python train.py --num_attention_heads=5 --norm_eps=1e-06 --init_std_qkv=0.0531 --init_std_down=0.0 --decay_shape="linear"
Each number is 500 + 25 x the weight over its row's rms, rounded and kept within 0 to 999. Layers, rows and columns count from 0. Numbers have three digits each. The size before them is the row's rms in percent of the matrix's.

# layer 4 MLP up, 512x160, rms 0.0741, rows 256-313, columns 0-79
091:504492517474465474520516530487514527458514544514545489499479506475494525502521502498490478512466553490470494487511486549508528501517504510509549550518488492466511490496516455496508514502498463508481468445475520498555482544488519538490495517
094:488549500460528533511474517487538488503509557511504504470510494501517488481485496485479510520485492496482505514496514474545526499499476475550522508538516519501502525494485503481473483463545523512498500495468568449511552495463528514495499498
100:484453518487437525498518499481490524452495480480505518552542552481524485515484489478501488463516490495504491500482508484491504472477502480491460497487541493525531515514503496446478512445483472486512509466491515509490502467546500527484459503
108:484504501524528513544480538526481519544485481481534532499525514501500463506524514510518451529517495455485516532525478557525461520541523455507509509516507523477471490507529530483461486499478511467561484525519473482492534538508479513511495501
091:489547547441497532491545496531541537506536473539520476495435479549504497480509517505516507473454482442514477459518485526508491494507465490523493494543482480524499498505481486483531479524496505475551549517487550494488501508443483516500468526
095:494523495448510481490533457506519528538461522486463481527523542490501475522462476497523455508540485472498481500505511548508540499528429499478521510496523529493483511523478547497502475516515502501511506497509530510493474541524528454485510513
104:491497484454458522496502562506464475492516521461489447485496486484457502552552508513478500457494486503502458504498466542466507490504521498461488508508521519490507519516471496512458493493498498469497510508485528505464508508499461505493469524
101:523514499482493495525504439502513483491482511551513474519518484515424469538465497515504545521509521491499520499495456533488536462441500469521473490505533497507506499516449504473478492521509475521513484535540497505512493508478527453486520463
097:523496510513502473503497509477504490503553472502499488494474459514526500528526507526489547505508442506476538486515482493535489537549521467505502502514489496472560502478461493515523537528509533509518475505506478480494492524476496474476520505
098:455493514526490499455478515470520523545496444496496509495494499501468548466518540490528484490499478508493501534518457488477491492483528511470439471473504498509485504512483499489480495476518505488488486486526501468471540505463494517500504480
110:495487502521525450479485441515524483492488475455511527484551541503541437500467504513516487511509460508473494518478479501505497476531518539479490496502508485471460511530520554477514457554450497487519461509506528495515492527524513468497487511
094:450488507504458498479481508488513459467513478557493521515512445478488538506497499493458472536462523521534468429500506485519497527504525488525506503532449492501487536507491522485539518508504457507487521516532491463503507515524489490486530535
099:495519511513512449478517490528486496488501486482467525451471473527509517462508481485458477484545452466464528528502488489511480480486495542490483491472491537526517554470495528543556559521531493553497510494511507465470515478502506480526499500
096:512507454500454508479477472493514481556499507523539494518513496481515517494453448461489483497510515519495524466508497467486491506505522563525483504532533494443514494496535541506539465470497436526525463522512468492465505538442489521497496506
104:492504457545484547490543466516491533514501513486475496545539505478484539494506479500451524507560485518553467455535488546469466505491531510530489502530477505541510495489474478489494495509520498493506497499499482506475482495524490491521497495
098:525512510504507500489525507505546511485501503489505511516463522507484523498456538495500523497509502476514514477487481501507489493497468493479514533468520487475508493484456499513458515498536495494566478479496442460515511496468516464483517487
089:531483512460459526526488468486471530513489516525525503479524486490496517491507485496462529534540555485515473482510484525499531512495491478456527498494513452443470496529499465506494536521473504495518493470506511514477483562490502587488494517
096:490487483485493508512490510511517487526485487498525518495475514496475515487539480510517482508494481488489488495498499539491456507503491510470462520466492451539483557529459496521509533478514497517495553480480487507512498438446505516500506464
105:479519540462498473539499504505572537526538469506497523507484502490505519425550464490495481515481444508542532513460528530513494493457487509513476513489504487493494499501529501515475522516513546528515525527502499555522491488506500472489545494
095:504501474443544539499488497525521538497480539480511505494481503495514459520515524505488519498560494488555517501491556530552531501509495540470489494485523475547487513446522502512495528479506485470488452499495525507479508485485486553493468514
096:507525504544549453478504511477544494522514509482518458518526486455484459470533479485466512528482481536470464511524492496498439545548512462478493508512515501521486518490468514501479485507496486504512508481494510489481510523509490545491491510
098:460531537455500496547515511507509495506516490484506515510499506519491483517513542556501521515531529480436523483518482473484456504508471489482511551521502511453489499513504469480550483521516515488511481493495497529497503518455551429497531498
112:462490526476493500471497476541503523483485524522483502454423485455502517513513525511484571524494460499521509525553505512547465537503496469460493549500509526504488506511462507512469486510482487515478491548469509515497511495493508488510502480
110:536480462514534520437492438525515500478506514497451462480486474498504504458487505457527463518503485470483461530501503492477488518503526505522505486511472535494474528498489546494530523530500523485518554507533556533512491457527524514520483457
095:522484495460465474462497513488488486438483516522516501509535571468516507496489469476512497503458476503496458489475465485458510525497472477533510518534502470465553532481540451477483501505490478524493501518497514518468496465541472509469507505
113:542473537498495529468519476515480462507555517549523483488524495518486450462526527487476531506505487498500490468488476490562480522501467446538463512536510527502540530481488521479475480474514480512533487505534498456504490484537499516485497440
106:495487444540463467509505481466432502504494536483552490534474513528496469500521490525496492480491512512487482510516505486522528546501535489512505487523503513496536441502591465461516530507483480465521468479534494493483491515527521464490473508
098:549492501536508500506501521500508487513507544480513541504499503519458506542499506466515489498500536534551468486483492509489457523508505522527490522492486528500515524482495515512484454529475496499532552503498539508469516510519472485494529528
100:535507469515514438494504475504452529474450501487508504495531493479499457496498520495502506493521487469462452504534486486518541558503509579518478525503512502497530431513492515516501550511488504483501531516504476513478511480543494492542490465
103:535492479461523510512480515515487470476489528488503460494518534525533475526573518491447550464503496474577508511537523521492453452527483481508520508464489526509487507492513485489470493522489527464527458470463488463501464495518486513488517459
106:507527435504519495479515503527501503480470451485489516483506484512446505485441476495491519500539450497501496500524483471496528502489518460478523490461540461524493489485464464535476534505515494471495502516539468520501522470533423511499480508
106:500511474489484480488501504521499477551486452494482499512501425523490470508499528475479519502527527493479537472530501514514532542507516503494524496537460502466491475473529501522489485537473504463496481474519510550488512505509505530487501535
088:542482516524537536506523544521489467574519496472514530509507510517505523484493492494501502474461505506494482499464505504509501500497490473513465473443479486506496487500428510501523528506526519494496489523477566540487488504502504498494515476
100:537449488519498511510482488509521456469515498488528499490508474537522499494454464545555507475535502545486488535530477483532515507496515442521519513445489526461483458483492506486500460531500518489448455488520481476490512506543492483493518495
099:524516509534503466497504480548510492501492529516486486463534501545500516491510538494497511494512454503555500482492527482529536496501516497483493494564476450516501529521504512513525478507520510505526509474527501514473527467445541472486490568
104:513486477489505497498531529511520508518510472544485501507489468511490507436441493519495518489475507553512480486498497486501482524506504464528459480525487456532545459480537512508500469483565529480524471520493479515504476471476504514484503567
097:443486482511488500511474529524519538489533464478441528534502513489500494499547495525498491486537493537476502493536486481498500489473435429487477558506527517493531545482520487483500526547527465446460500513521496527459511466509483501472491513
106:502503483528520500479463465463500470487469514506502491491463504524553518488507510537508415475457523504546517487474540527504479506537522491450488537545507479510493488514507493489522497520462509528487554494494483486493446509505456527517487490
091:505495469553499469533459464530453489498517491465483535490491520513492483506508513530524502562495523493494505493513509490478532468485507482526547513527455463536506497494522467495475502520475505495477520498537467515515513491500475498509498496
099:508539467496553517520524512494511504530533499504469475496508514494503435520516517474493508490508523546480516468469524516458479518489505517504546483541516493481495504474528498528475509527471436509496519523488511483517494515524537522506518500
099:559514494525493484462542492487507501492546517473503468530498491501481510473515482484501537489492455529487503493504504488475501514523503498504527474537494530486494520523542472536481517553518535531507517531464507471516430532523522505494462471
099:487464484487511463496506517459527475491455483498532504495486538538490480489497495481483510496499519521537541505511509502526505524487469497511496514558513498523446502483500516476480516507496514496543531517469549475507489462473482496497514519
089:543481537447541466524437486485488533548517557511479520507495505494455481454464546498481502517508496507522495442511505473495480534501491507510503490490477495445480539528483528483503552494517495496493506506512473482549479540470492546473512487
101:498497479510510483523510510486532516493476499511480500478519494476501488488477473515531481544481476488505484552459521508482492463506477522499475464474497461528488518498519486485527529491495570511538511555457581555494524484500467471531510519
106:504457527512524515482500541530520498527479467548506506493498498527504518454514525502536455527510483496512538529495467497509478468483498478496512519487488501489466513502482511503516471527464529500491481483494529500481488502494482487528528505
097:468505469511490541459518532486519477503514456507529516545483501469445501564509536519494481439484495492528540569485536536498518502470480531518517519473498493506479509497454511495478462502484467513503456462503488516478495483464515457493497482
109:455504539501501517508467506524474491498472515485498497488483540536460524482503473487492501544493486498533522491519504488463486519528487508488496492508471512479463517499540486531527449504495475516539488478519545483437501469502465476523499482
097:454493504532509519486544512458486493486501533473529445495535508490519512481509480468459510550480490487499489528495505507506492510502480481476561530513496517480493480499476520532474510496548511502514471533482521496479492495495492519470478475
097:484499507511505520499518492504551483503483491506498533546471503504524489504461512479460501493518498475525497494503513513503507455510481471482514515459533493484457532447426484478471523497570469555517483476476460537458504547496524493493516515
100:507481494488495518513501491511494521503506517482474523543481562479450494475538502509525523510529509503526471513505520501510516431487537487525500469500473455465502530521506543489468488477450496483519477504535475473477537528518519466490478559
098:496504493511541528486466484520476480507524469526479513511497530531488476490544483522472536450528499498512530508487541495511473488479465518495479504494502506501489512508480540494546450511540452528514493496545523473481465535540509502436502514
091:492510494456500528483517483507507460490532508530537518537496527495493496503524523493489506490505507517540493501533496530459467495469554533441512457475512517479461538464541492490482461543449494515518476524494477495500495542513496527492521466
093:503486506518509476517490547508524488501524522515510537485494473521505450502544510478484485505531513439527492497535464466464483535530466511484540484475516500484511516487460521529455552488517479503515565536529495468496472477532526531526487524
093:463501505516434550475499535447555466526550519493527525524481519463484467503543483482483484547535455518482455514485489480527520513495500529487487505492530508478491503508446537488499502444501551463460516548469466504476535497533484494478488512
096:500512491472526538473481467477491479477481507519499475493501501527504434504494485455462529487538477513506522550511465458485536510499492485550550467540533472554472507517517461474496509514506519485469485494507474531512498485534525472508526492
091:519519500518496487550516484501485492518480492485519468508523492481509491582526488484470548454539516505502502490512482472537487509500503479526559478492504502557473479468507490490505483504466516517523520500503530482483446502554505505494512457
100:504461483489483449521531440497518488470489492447519488486453488492507516459441509479515481516517464495492542494473500495482513531482536512512473475523464507474538493466442520472454482455513479515484513490506531465517510514473522501506487474
110:527536495471499512502534507482525496533451488538477481509505482479497471459461549502515496489471518496492470541483500523486510479485477540512474436501523486489491515488476483514481493524487542513507512527486502476468455528500479504504519501
# layer 4 MLP down (transposed), 512x160, rms 0.0781, rows 256-313, columns 0-79
093:540477510474492481482486520486492490480538499472540485516505488492508531453499495510486464511472507515500477491483521502470558489521556498531512503500486504489501507472493508493519560549522490508497463548511470499528521476530502463551515454
092:492483495507466491484524476522510469481535471475499528512481492490524454502455496490475518536511500471468520491505465547524498494491517528533528466462503484497533513496493524455542535497502537513518482521490479513518502513477456491462504466
095:488509511481506502527484512505490434526502521508551506455460460495485456508548525515520485504522516524495494493509470531526511485536498482504479525476507496497469471508497522475526535531530523543472514505501514531511511519462511503483507494
100:439512503502497485560504493523506513517506501583522495529531482491529500471505505525514454505481554485493486504551489511560529518506474521498513544522488502514507520504527532494513502484527506496516498534498489492470519526467520487444476508
092:511459521540510477481494454504541512470543499525493489510485480497508493514502544498505517485508510430477553514515463481519498525461493494503516466525529554489533474539535503501504504488526471526508514448494526521518479470513552482515507474
093:495477464532473496505484513490443504440520499519508470480518528538476495530524533535528460482494522512525486481494514481471497545527552514469470441527492498532521502485495507505512498509454488532490516495522520516487511461501467535530512507
105:455510492482503560518516505465511509455469522459514518468481502528470523507497535527530506482519476461539516560517491501480471501495542495497490467475500498501500510453461473484469461526486519514523492499493523508493518475498446547443486525
105:515487510457487523484521499482500459489480479473501505474482511498476522484503450516495547506489468482517481512465495541482503479487497490491474487529510475530498525529508480513429537482467497507465528478516501544427471519487508477526482488
096:518534511501490504541512528484512495478517486487493499501475511477492519520493534518451542517480499502480511471513491501483486539504502499530487492516479456499430504486464496546528488499506552497506484501494478494535533538492466489431460534
094:513493488490490527524510543516490490507559520502480458525522484544530508512499487495495489459448541514539480451494480525531513524498530458522523511547482542510500455478484528519502516492509519493521507489480543477525511483495472517509464494
108:493553530487490554499493473521516481528465527487509496494484520559517462506495514516518473510494488464481473494474498543518519443484488500478541490537498484472528552504472510526535518514499482516506472517520511435490556503484530465498491549
093:493549496502503548526501507511498545503481524475519503485477553493521500505493484537518519502547518463520545491545517523498483468496526472522512498466572489511489503517497512449455449468515528510499478519502470506470539496504514548459477500
089:474452492520506479533458432478511506502478480508499529509523456518447476496539527493571518492487486494517536549508492512506509502464484543505480493502494467470519510453469483486457505510502498509536504536550504507470509519504522469493534539
092:525460523478525510448578466512489466484497519510501511458541485511504531488513523524491529528495515504526509515442510466467510479521453509443497474528496517504467490491485464460484508527517508493500488531482538507517504503464529494501552451
107:514553492465480508512517514530481561451514484495489494498475464512494505483465488503460489505514488477534507499503469512491455487505501503493473485499534494555519504502449492469524547507486513529525541520458484475518544485481465482551511512
105:482559459475463483448483537509491429496479520501495512474524478497516505492522516469501456461513510552456464475475527481538487489479548502538508473514478468539508511480498513517510472492504541465474497496465528529529512474493519543529511506
090:503524505470513500471536527501496475485510525492501490520514485453510532474514504484494463537475531485498495468473470469523519518490537469500478565477499522523543523510520515507466530500539514477446506515445560533512483489510491479550550472
102:487486517497545519488477515522478513514523518509488501511501520498477512476473447516497448562483489533517500474461534503551513488472502506464510531525463458493533563514505517525516510490521536536514534531494553509494519507509471502450507514
109:545510515511480505532525524492539501502518495550548531519455515498499529466535462485485510486450556495494542507496528480500500480525507457538463511462512509455511498505501492540478532493490540518546523520499450508507486482480465469463478529
097:523455493501521532501489482525503474542488516551491456514495553519515520504524552485521540530530491507519530509462514542529486456501481481527498546460516493472471516488519521496529510451500505475476463508502511541534466482510507511460486498
104:502530535518511461457513482528473530527484492486483516530510506535462505456499539490535510502502494479545504476477480489546489536500496492527546542502483505569455518531498530470510492508526490491499475517446509501466520484468533473514464512
100:525508517519483473492511507516512516528497517489530478496460503467504487492480519509502494468473482497496486510534521511471485485483480498490531489476494453522516487518556503490505483482553509515514511504523507486480507413519503535518494433
109:473510516497466505476525460461491469483494518506520465487535474480536542516486511512483507544421512530531459537517496505471496517510519503496503454483518528488483510467520486516489488517511518551506507500468505535481493473497516481539479508
100:481509510496483525473488523510494528493514499509501507444525494547472469546535482525496468573477475502488488518491472475529507519484473510478467533470513469497513532493538503500507487503560518542513518489501535538474505490511528457515493506
098:510461505532492434504493519522451524475477482486470520518470518473497497508501517465536505489519517483508485508520539558494459524496522482500495463488499454514496529466493506483524442487469493493506480492528487499455476479502495500478520509
109:511496489521491525505490454494505512503501489515534506492517491526513465578512521471480531491435487476491513500510522529503498524527511529518521454505517504521507476454482509495513510529450432472458501501500496478518476494505497529511504532
108:518490506536495512516494467499462523499465484491518513511497533500482517517506486527497537482516468523505515561524510519456527573510515497544458483513499539478494450511493467465489482510503495451510491505515484512529477499512516504403488522
098:454519523557492477497525486485506506509503508502500491510510501518484488471494490487472527478511474543513470491503506501512519513494503497491514465499474505515487500519462506493495450516471505491519495514485544495472512537509504458609479515
102:506538485530494474471509502539474499500517519485490495454528495555527492456510490485536459509507542486512569489476487530534525478498511487456473531531516480503498525484519496484542529508516514509513518469488503503494479520533495491474481489
104:504514514493479472518490508481491476521545493465484499488474530512567533526496501513509426477472503464452510498485487486461508492495506507497499489469506486535525489540539476519550492504525503532518427519511478493534505498460538496474466493
104:547484530473498526503478512507524497504502510510464494526504529482496501523498460500462514496513545517469538464532532503493485505517501480539473479486540480516497506510532528534508529472514482574510515543502453443484527496509507485576474509
100:481488483469532486502507469511455494545470473526514514478488509484533488477494495471480485490524493531479474470507513519457541540493500493501450512474502502536516478433496506518532494514474486455482478464521507506524526506466489551546509540
097:487530479500526510581554498510498521493464477467527499529452481441501556508501472499475473518489503494498494522505454514495511509510523494488502498483503492530484486461477473485506496494509523508493529484474580548511475533500475473490514482
103:500441463504479497499460457450510479488476463475492501461475504487485520537495519484461513501527524538482529555514507492499504512509470502544491531463510495509488499480434493513480504520499498477513515521514498465474484510509503495526533539
097:491492497524535479473497511471497504480520480472528434465530466496459501482469483487513477504493448518474486515490506464498510500523505508480488512472509484507504543495509478527566533488513508499523479502493487509499518506479533428570523490
111:507469546524460480527495526474491527519532459498500552529435501499494467484491465503506482507453460490526484512503524501494493492545488491528466477479492512483433488491479529502499492527504491478496539517493510508454529477446505500465458525
097:489502488484492524500518498507507536479473488459494476526452497502508513496523505495526540491458505539503524496540510491525504522525505498456463505497492559471516523520460504508487522508466480503503525507538509505460493506499495519531479551
109:446489472467523535494503510500481515515516515472473487496484501495486527489569524490522506485475488542459496478489563525506506521487511522496471518489483494465504526484462513495508503499494487484491578478448542504508507489502477501490471533
090:501527551504512476504489507482507505531487505500497502511527510480496478489521477561499517462461489525520481508487499525474483550504500477515496492486484484478435500490466545482568521476499529465480526513506523523493495466508498498467523540
099:504494498513523515511514486450500494489527507491475481481485486524497497541487490480500495477492523498478532454460507509461507534493533536521514471549486526441477450480503504479492498499475446489545557485476470504526478497502500538544509531
098:501467477473464488476497505514474500470491493507523504523545565522526544476504476507501523513509494495553539475480507480470445516508521485482525442492503521482503514495501506474470524485527487510468504464504507507477460525521453508527516459
100:512485474511489477445496499509526498488461497485476499510549476534481460566493506462479533489483526524500525501481451511508517471487500521501522499476489484546503459499491537478504487439516454492479511498489532461478508501492468490524457517
094:496512509538530500515507532486485484465546562500534498537510498470480506493465458535487499479491481488466505521486463511526488507481512479511547485543464503498520541507476497453481477479492501473501473468502544537526513501554526536565496440
106:486483475513491509497506547533473474464513538501485504466484508446508489468487470547531502505446517483493474536490509532495523443493505458514493480471498448523486508493507519436508510496536550512542483532474548523499529486498487495506531493
106:488528535493467501481470484466482470507452508520512518525481478487505526503491444509475494523489520468429501477529509476485499502514538486502472527493510471485488518510563482526486499543506521526442460500503551513506485491497509551580506450
100:489535511486519533471454489510506493481523556468485465506502555521493542501519508498487510484530489482564557500490485482548508500471515522494474482506514525501478516509483474502529455472482515513496516483530485492550489482479515459518463511
100:472535505464522507515470528531514475518527508510479507506520543490502517461536511512486521526508507469535522489496495505472527482521457537526522492470515495495533533506564481536514502536475506476504538483473512501476474480511509456636485483
097:518535485463526483493469451509525500529508468515490519461475466495490491524471518514512520447491495500525489506544531466448550505525494508480492461507466508495513539501497449500477520487437478431470525518500510480513501510520517491501522537
102:512462499495530565495516478498547533535456527504478502485482495464485514513500551529478520508494525474475505473533483547509479478517486520482488491471496526488514489511424478527511434495492525462505443486510492474476518533515508499437531495
099:494556476533511493469483536523487487493510536492530536534518511509488516478496441478510507496548501499475483509520484494446480520507532499492491480478503516485540531493487481488490473470515516520477489515498480532482524495525478503601494494
101:490546486533509487521454449478490516510503487546497529497524508479511509486496460450500493523498517499544530494523519480466506488495511481519505542500478494495505541474496459514512512565478483495493521465505520566499479507505498491584480459
087:512527506544502466528520539509524499507451491471495468496519511518463522449464459504489501507518492540464513517495521494516458511497511469532521517500522504529456505500503485515458494462454507459490507483490510491521507530519481479470471494
099:457504482482474510487498470493493530510525513538506455503535522486519495505494479489483462511487533527490442465473480550511522511476516500525492520494506506543495512459505536542484488518526491495436500510504554485518530531512506489521488528
084:530518489519510484471486508482535489486475495500485525520530511471472515501522529537495496511527462496536498500480475513508545550492470531516496487522529520447482461521498501464496531530428485465515530555498476496517517480540545512485491541
100:550466498495481497505524567494450517509483539497529476522520479495515521496459543554499504478478476534513498491452522466514552520520489501451519487466509523517520518474518522520522519533517513500460515474513506447484488541511502554560503482
086:514484531483467449510489464533503461529511503463555483535495511515437521485501507475491495512529475554472562525541528484493486463526511494491473463483463498516507489480501478505539484547516524507546534523461494475513504495487506480489470514
104:489472492498477536519492486516513461477475513487515494527470473493511523501486500502466524532513525482527521506522524516566492501495491483462540474476541495491519523490465462473456477468496502496472444495530483528519527532473526508465510489
102:533505501519473519526507500468491502486534495452481488535487484461513527559477473508491478469531497447484467511532494520546497466475480539476528465501522483461470493476463503445509487486515524524483492516537457494500508506511510516499470479
# layer 4 MLP gate, 512x160, rms 0.0787, rows 257-313, columns 0-79
089:515489453515494523503530516521485487492512496500531500509498507546535536504504500457505465495511493545474470468509535538486509498561523462506458478481526503527478501529502504482537512451508517504500480480456476488488501507500482518529496533
094:528521507517489519523502493513471468547493463525476474524488516471530500495503492477515510534477503498485491499546507511505463492514532482510527497534532476524428503479494525496541540546495525526484483507524488491518464498520473527494529489
114:541429512486507520514495543492492486497500476496525481452485495487531526493503468486515503449505475516482540507511536527484496496510566482481465496530500559499510437499506470507453496483504489470501500493518505484520567475523460527491491482
094:517470480528483486462522472495494536519503515522501500523511551444499515545542510503500515522508505522495499526524491449485496496492497541530463497513499484464513495519504472536498534479480490523465493477522507526490479468501518535511477530
082:508484494511508556528474475502560517490497525487525556498500466481492492464515513528507554509502498500508528515497516489536456425463514458542482517473503499534488488506517455498513481485520520486470471519513443507515480498473542491485477482
108:511509469499509453496556508450479467474538511455500516540488478499505519527487495472521511494492497492513511504510511483481519473531539496511487485505515527508534461504503485531510491540485522515504490490461530540518491509511508560515507517
102:489490540489525469551526495485504545474514473558490489531493458512528494536484512457489507531486523521493499516509538479525494483505532479511532493470479514499495470452501519494527521505477494502497500521454480493512484489469545509515545512
099:534483490475507487515509486503519452472555546510520488543502510483465491512508520510479457491501485504501484494507499505476488524504495510526458480467479464499469441509483506506483489472499499500540530546453492490507511525530479512513523511
095:539487482495515541538506502461480493526496562504504505504565540491521449514506470503495459499441517497501493499516498508470495537497497512536514496505473485511509465514504513487475497503490487471537554485504520539531491490520526530473529494
104:508467485506476496442490501449464487478495484488533518473504488473503502468459534492512490503509508523473514494482460494452461529491535501480434463496504520531524472482507503527471489512460493493470497474519538492533535520501444496493512450
092:439513508492506504514460461530471497474478457547459514485480451499541497489466509564501511486495511510519456483520503511523494496490547496500530520509503486482500463481455523483505506527498531528497481510522498482538485500497490518507492472
092:489503485473472519516499491516523472473496440476503499459446512531480533493515516459528498455487497521509496518461503488491520480465446495490489499469486486527518524503465481506475504513501513512458522523511490514483491508523531535490536490
098:471485485498489515584543492483511510508498547468522514472506494507517537509539481493480542527485499467519498540498575479492499486496523498515522481531485492438454536490495511517497540479492502516530489486502524468552526490499489511491489522
114:511486533531475450502464485465463469528508574506484497469478493487510548505498508504525465538479505502505508476474526450486447506497531485511459495518480538466514516486510481503506495464511557539495510511492502490529525525507465510516521506
107:494462468493502483474508510482513528532513486488491519507509524496495479487475471519509514522455515523565517515489494501520487493552414506531503510507516509536504466528482486479500482489573489490526500484476503503478519496477509519492523532
098:487515485521517443472497505494497494445459511453496541524446480458515506499482474525523512505534480476481527520530489481478488495533472487527478513510510532510532481481480517491461459505481501523540554494487495540513519472527508479483543472
097:535498524513525515492522495501476487523535480482486465489533524546529504476455486526496472532475486490559482496456514496543496476506505534512467491495487505487493486500530533451527503505524508516497541526479518568497574506514508470483508507
108:572496511547513489526514558521494486492513519500512506509518520499527530542495491470489499459491564495488502515493529487437515488543512521520503499512473559466520487509500517541466498465471479494518481495475513470457502507509476499483502525
094:492487489527468499486489467486481476460497525452495514543502490471523541513512497499462475527459492517518509484504510476498509517510505554497538514505493495519513508486515492496480533495501458533522533490509545489500511485490476522502507559
096:465510477508482526496497492481484520461500463511522403512493514513527489446497479505482534532470516496469504453449526483467511529508494468465497494469494487469516470476508498508528505549538513511515530483484507507515515477472474539496566511
101:525494519497523462510545447497477514535455457455530541441502507488540490466476508493520496507508521529501509482480512491522501503538514514516451534502492518534472525529454540533472491545496492496495503458475509530498457522509501515512512523
107:483479527436536449464458559505482514485517504486500485485494507471478471538525457487529517486487546490476488502509487499476516521517513509503477546479509545495523490509506548550474518512471530541495497504507501474534518518539505472518524489
100:511458463427500506527511473551546536503517474468515479485489494463521546464495530476515494492514535506519498487520559522466523454459481476508494522481450497506470519479553522480470496524483503493502579481538510560533487484513510526504502489
095:503480534507505470506459502492535552489499474533516478471443475503504505477487476471512479508514484512414480526522500525497545480467556538474494528528514487500478481481485509515494487481536503489465513476517492481488510493482468466490479538
102:518476531503466482477496482466500502500515460527487532494523520512524531446523450549515458523500469493500520436472527464494498538482508503503514493514476490486549523541516471519482521467520496524539504535504493514488488509523491450535495502
097:496490511500539508515484521489526515528518524514492459497533492558515485448469492453527454544535489499464486476505540483495501510474534531461479507498423476499498533517489508487495519498509480545503484482505517521471547510460467463514487487
091:487490511510513513477540501494505499483506486510533491520499497516506486487525451475503536460469523499474502446516491480506517509491539478506511522509516492539509493489512520504494518508461538520525465516452461515485515537527483496489498548
093:485518494443542476521487525477525519496506464485532476494491525447525485481474496527496550460519515479502480531478542510461500482500477489468491520493444481470537475442447526498492510552527514507511504514498514496539488516508512500485516505
100:469488476504491482465488468503485463490501533432484482475526482440524486484476481449482472481470461485527503533502507489491518501529482462527483462513532498464459515538477514503518514521462540535479510482510503494532529489539491497475512512
105:467491540487474474507465504498514490505498499568550497501497501479507540483489519468497466521468473486486469539495506502510540488523539498501486501475492510464519518526513514537516472458474484498515514485476526471557502517513482457509522515
102:522479499495514522505482513456480535485509527502550505455514556476558544475446483480509489522477471535503486484478509513491532494510519511507487487486528543489514497496442523498513520477528520506493523519509529463537511511510487490538478506
095:469516511485480496457548485445462527483503543537536476510509457493519520527479465490446473543457473459538494467476498499525526559503534548478501502473489529465487478496491452523551491468527485501502494478484514525520528521492443504481514510
107:462489496545486489466512543464520484430464445545512472506508478501507507551472523462506495491520542512488467541516509473459539483528470543496505534570515534486501449503506516533480461503506513534503472483481488483499520487516500508497536455
100:499484482475558541510518524485539482523519469525500529519541533500474486495496487490496510469524548511498546484496501479504512488474433503557502512455485530529520470512516536497445498535511504493489498541481499476486525488530511523505497463
111:489491499492528561472512529475543493531491491550525546498482517480504526483552533519526493475489522542488491490450466515494550508509473522548525511491458492502521482482483511484480496502466502464503526512476518485507512492508447450545470504
093:507452529491529453471469533522496479512527516532507493501504503504521454524515465491480471493495493523481493535505517545479491506490498506514498503507483460469491506539513499537481500479541549489525453468482472477524493505488465516533530446
107:501466492475533523497517502464472520517490491504510461476487507533501513497482483456533515504486469503526540498499524486504485499502531545541489477492482519495505480474457540516503521492494477524517482532499491508517526476478502518494526477
095:498470516538474514512523535527463513495502530484540510499517502475513522448546512475514483506540494504471515498516489525510577456527495543520511480476501527503460466501479504493504562460519447503479494497529478483542542492482488531470458448
114:535494497440467466500472525489485547494487483519532519537464490475509560508494473481498480496482517502513498456520529507490494506531536507530513485491485477525560481494502484475529549495523451479530558489484479544489503463481500532503494517
098:500511493530505544489467546458488478492497528475493483445528552499491558475468495482519515491482538518490513548508490503485484473509496508498488508504513515523507464519504468544489440479480460507476501474503523503509539516518453507483529500
094:482497487448511464526486533447483514505476476511521518482455509513519490464478490487510496555493501499542543515517501495459527528519516516478481500534517515472472534487539475520476543551462534535514505541488548534510489527496449526486522504
090:545491521489503510471477516510469481526491523485527513451477500509498516476511538500502475504529500500491485504478548509466500512525525528495487506499512538479518490514464526496468502508506501510474474539544479474519485511474536464528562467
103:529497477504484485494546491463514510487528514504510500522530507480506533512480469474543477512509506474522480553451549470433566492512537561506560490517501506512500476485505480516533502497497535505529496512504500496515541488474483508511501470
111:486503488519497497491542498480501481531525485571498486533526517504539529518519541433471448514457485492480459495481497510478511495480515505492514489492492511475498432499520501499477493466502481508471491494513513501460513530503495496516511466
096:482518474520457520460553532462508489462538494534461517522510498512512472516505515518528469444475493496547542520511497515487521503534465496525506497499459530526517538503488495490517488524462477485475499489527465462412494510465489564489509518
115:502508468433506519484555528513570533490473480514496521464531524484548514472545524470492502470501527511468503473480539483520532483491511534516489482481499518525513498479542521534469524522477503509469565485518484533514501499495485516487508539
092:535486474506481498502479482534487462559541497451462488504504525482494477533498514519499526491462520507511471538532494531491488510447508479461508496461506474529505473501532492503498513467470493442516532516532536484522519503519530497489482476
103:479486472537490517505493495501499492457503496475504517496505459493515489508496505509506471501524488488479457474469515475496556486471536478460524482514506493524478486530484449563482462512538514507520498485472480540523507489444486544501552539
094:515498482530423504509515523487498482517498464508533530482461492514478530490514501506528460489452503506581476499516524519500520495515475495453482546496525535508494475511512487507482504498516537528473530518474480538509494475482428504487526454
096:500504496492465472503521524503522448501479541540544479500515498475487481497508501491473493507495439542530454500480461482494533502510502541471473525477478501496529512513534496501509500463498496522507448512510523467477541482498458476517531520
091:488512544481481494511516518496526482495525520461543501513450495528508465542530491481480486528490519487501467503517495490500516498548464485468570495481491538480495507450515510508524479555492518525493493497465484500488461503511512471497527499
093:448559478512523534541488523449503514493496516482501460469528521488536493525509485528489505482488510538494527503513512521508507545516498490516501457512524505460490508492514470497495488531512498508497490490487487520472492507496484495502469535
086:483481523514429466481516505487461457496511485492483510507506459509508541515490486491486501501479497534500511483514450493468474511488509538481510472517485504509522501554490498493499500483480541540487540495473482525490512506520491495519479522
099:444505488516461501485462528495540498493512488496502489463505573488486487484510493434511495498508474477498506525480519523482471491509481469528508481541507522506472513527500466491458464474473505526530516550481530562493520484531465463505504516
094:529504491447517486478458491476479482486475520497478503454495466520512534480437515487531506558484477512497488502468552528493518504490497498488520557536467470467499509519507495520432538459464475505519513540509487507487518462478519493513495512
095:529482509451507495544470475490536525469507555488466507484504542534505501534526451475525492496499480509475534439485509497477511507510483549524477455458482495500519548502513519493517495451500511475509499481525477544472496522483486493512503556
114:541510514424504480515512533478517540520490493539485506501530509480491479475489534480504515485459522557502489475483532503458539502502518500536488503499465500501494526478506512551483502537499526484517516531464526489464489503503447494496558515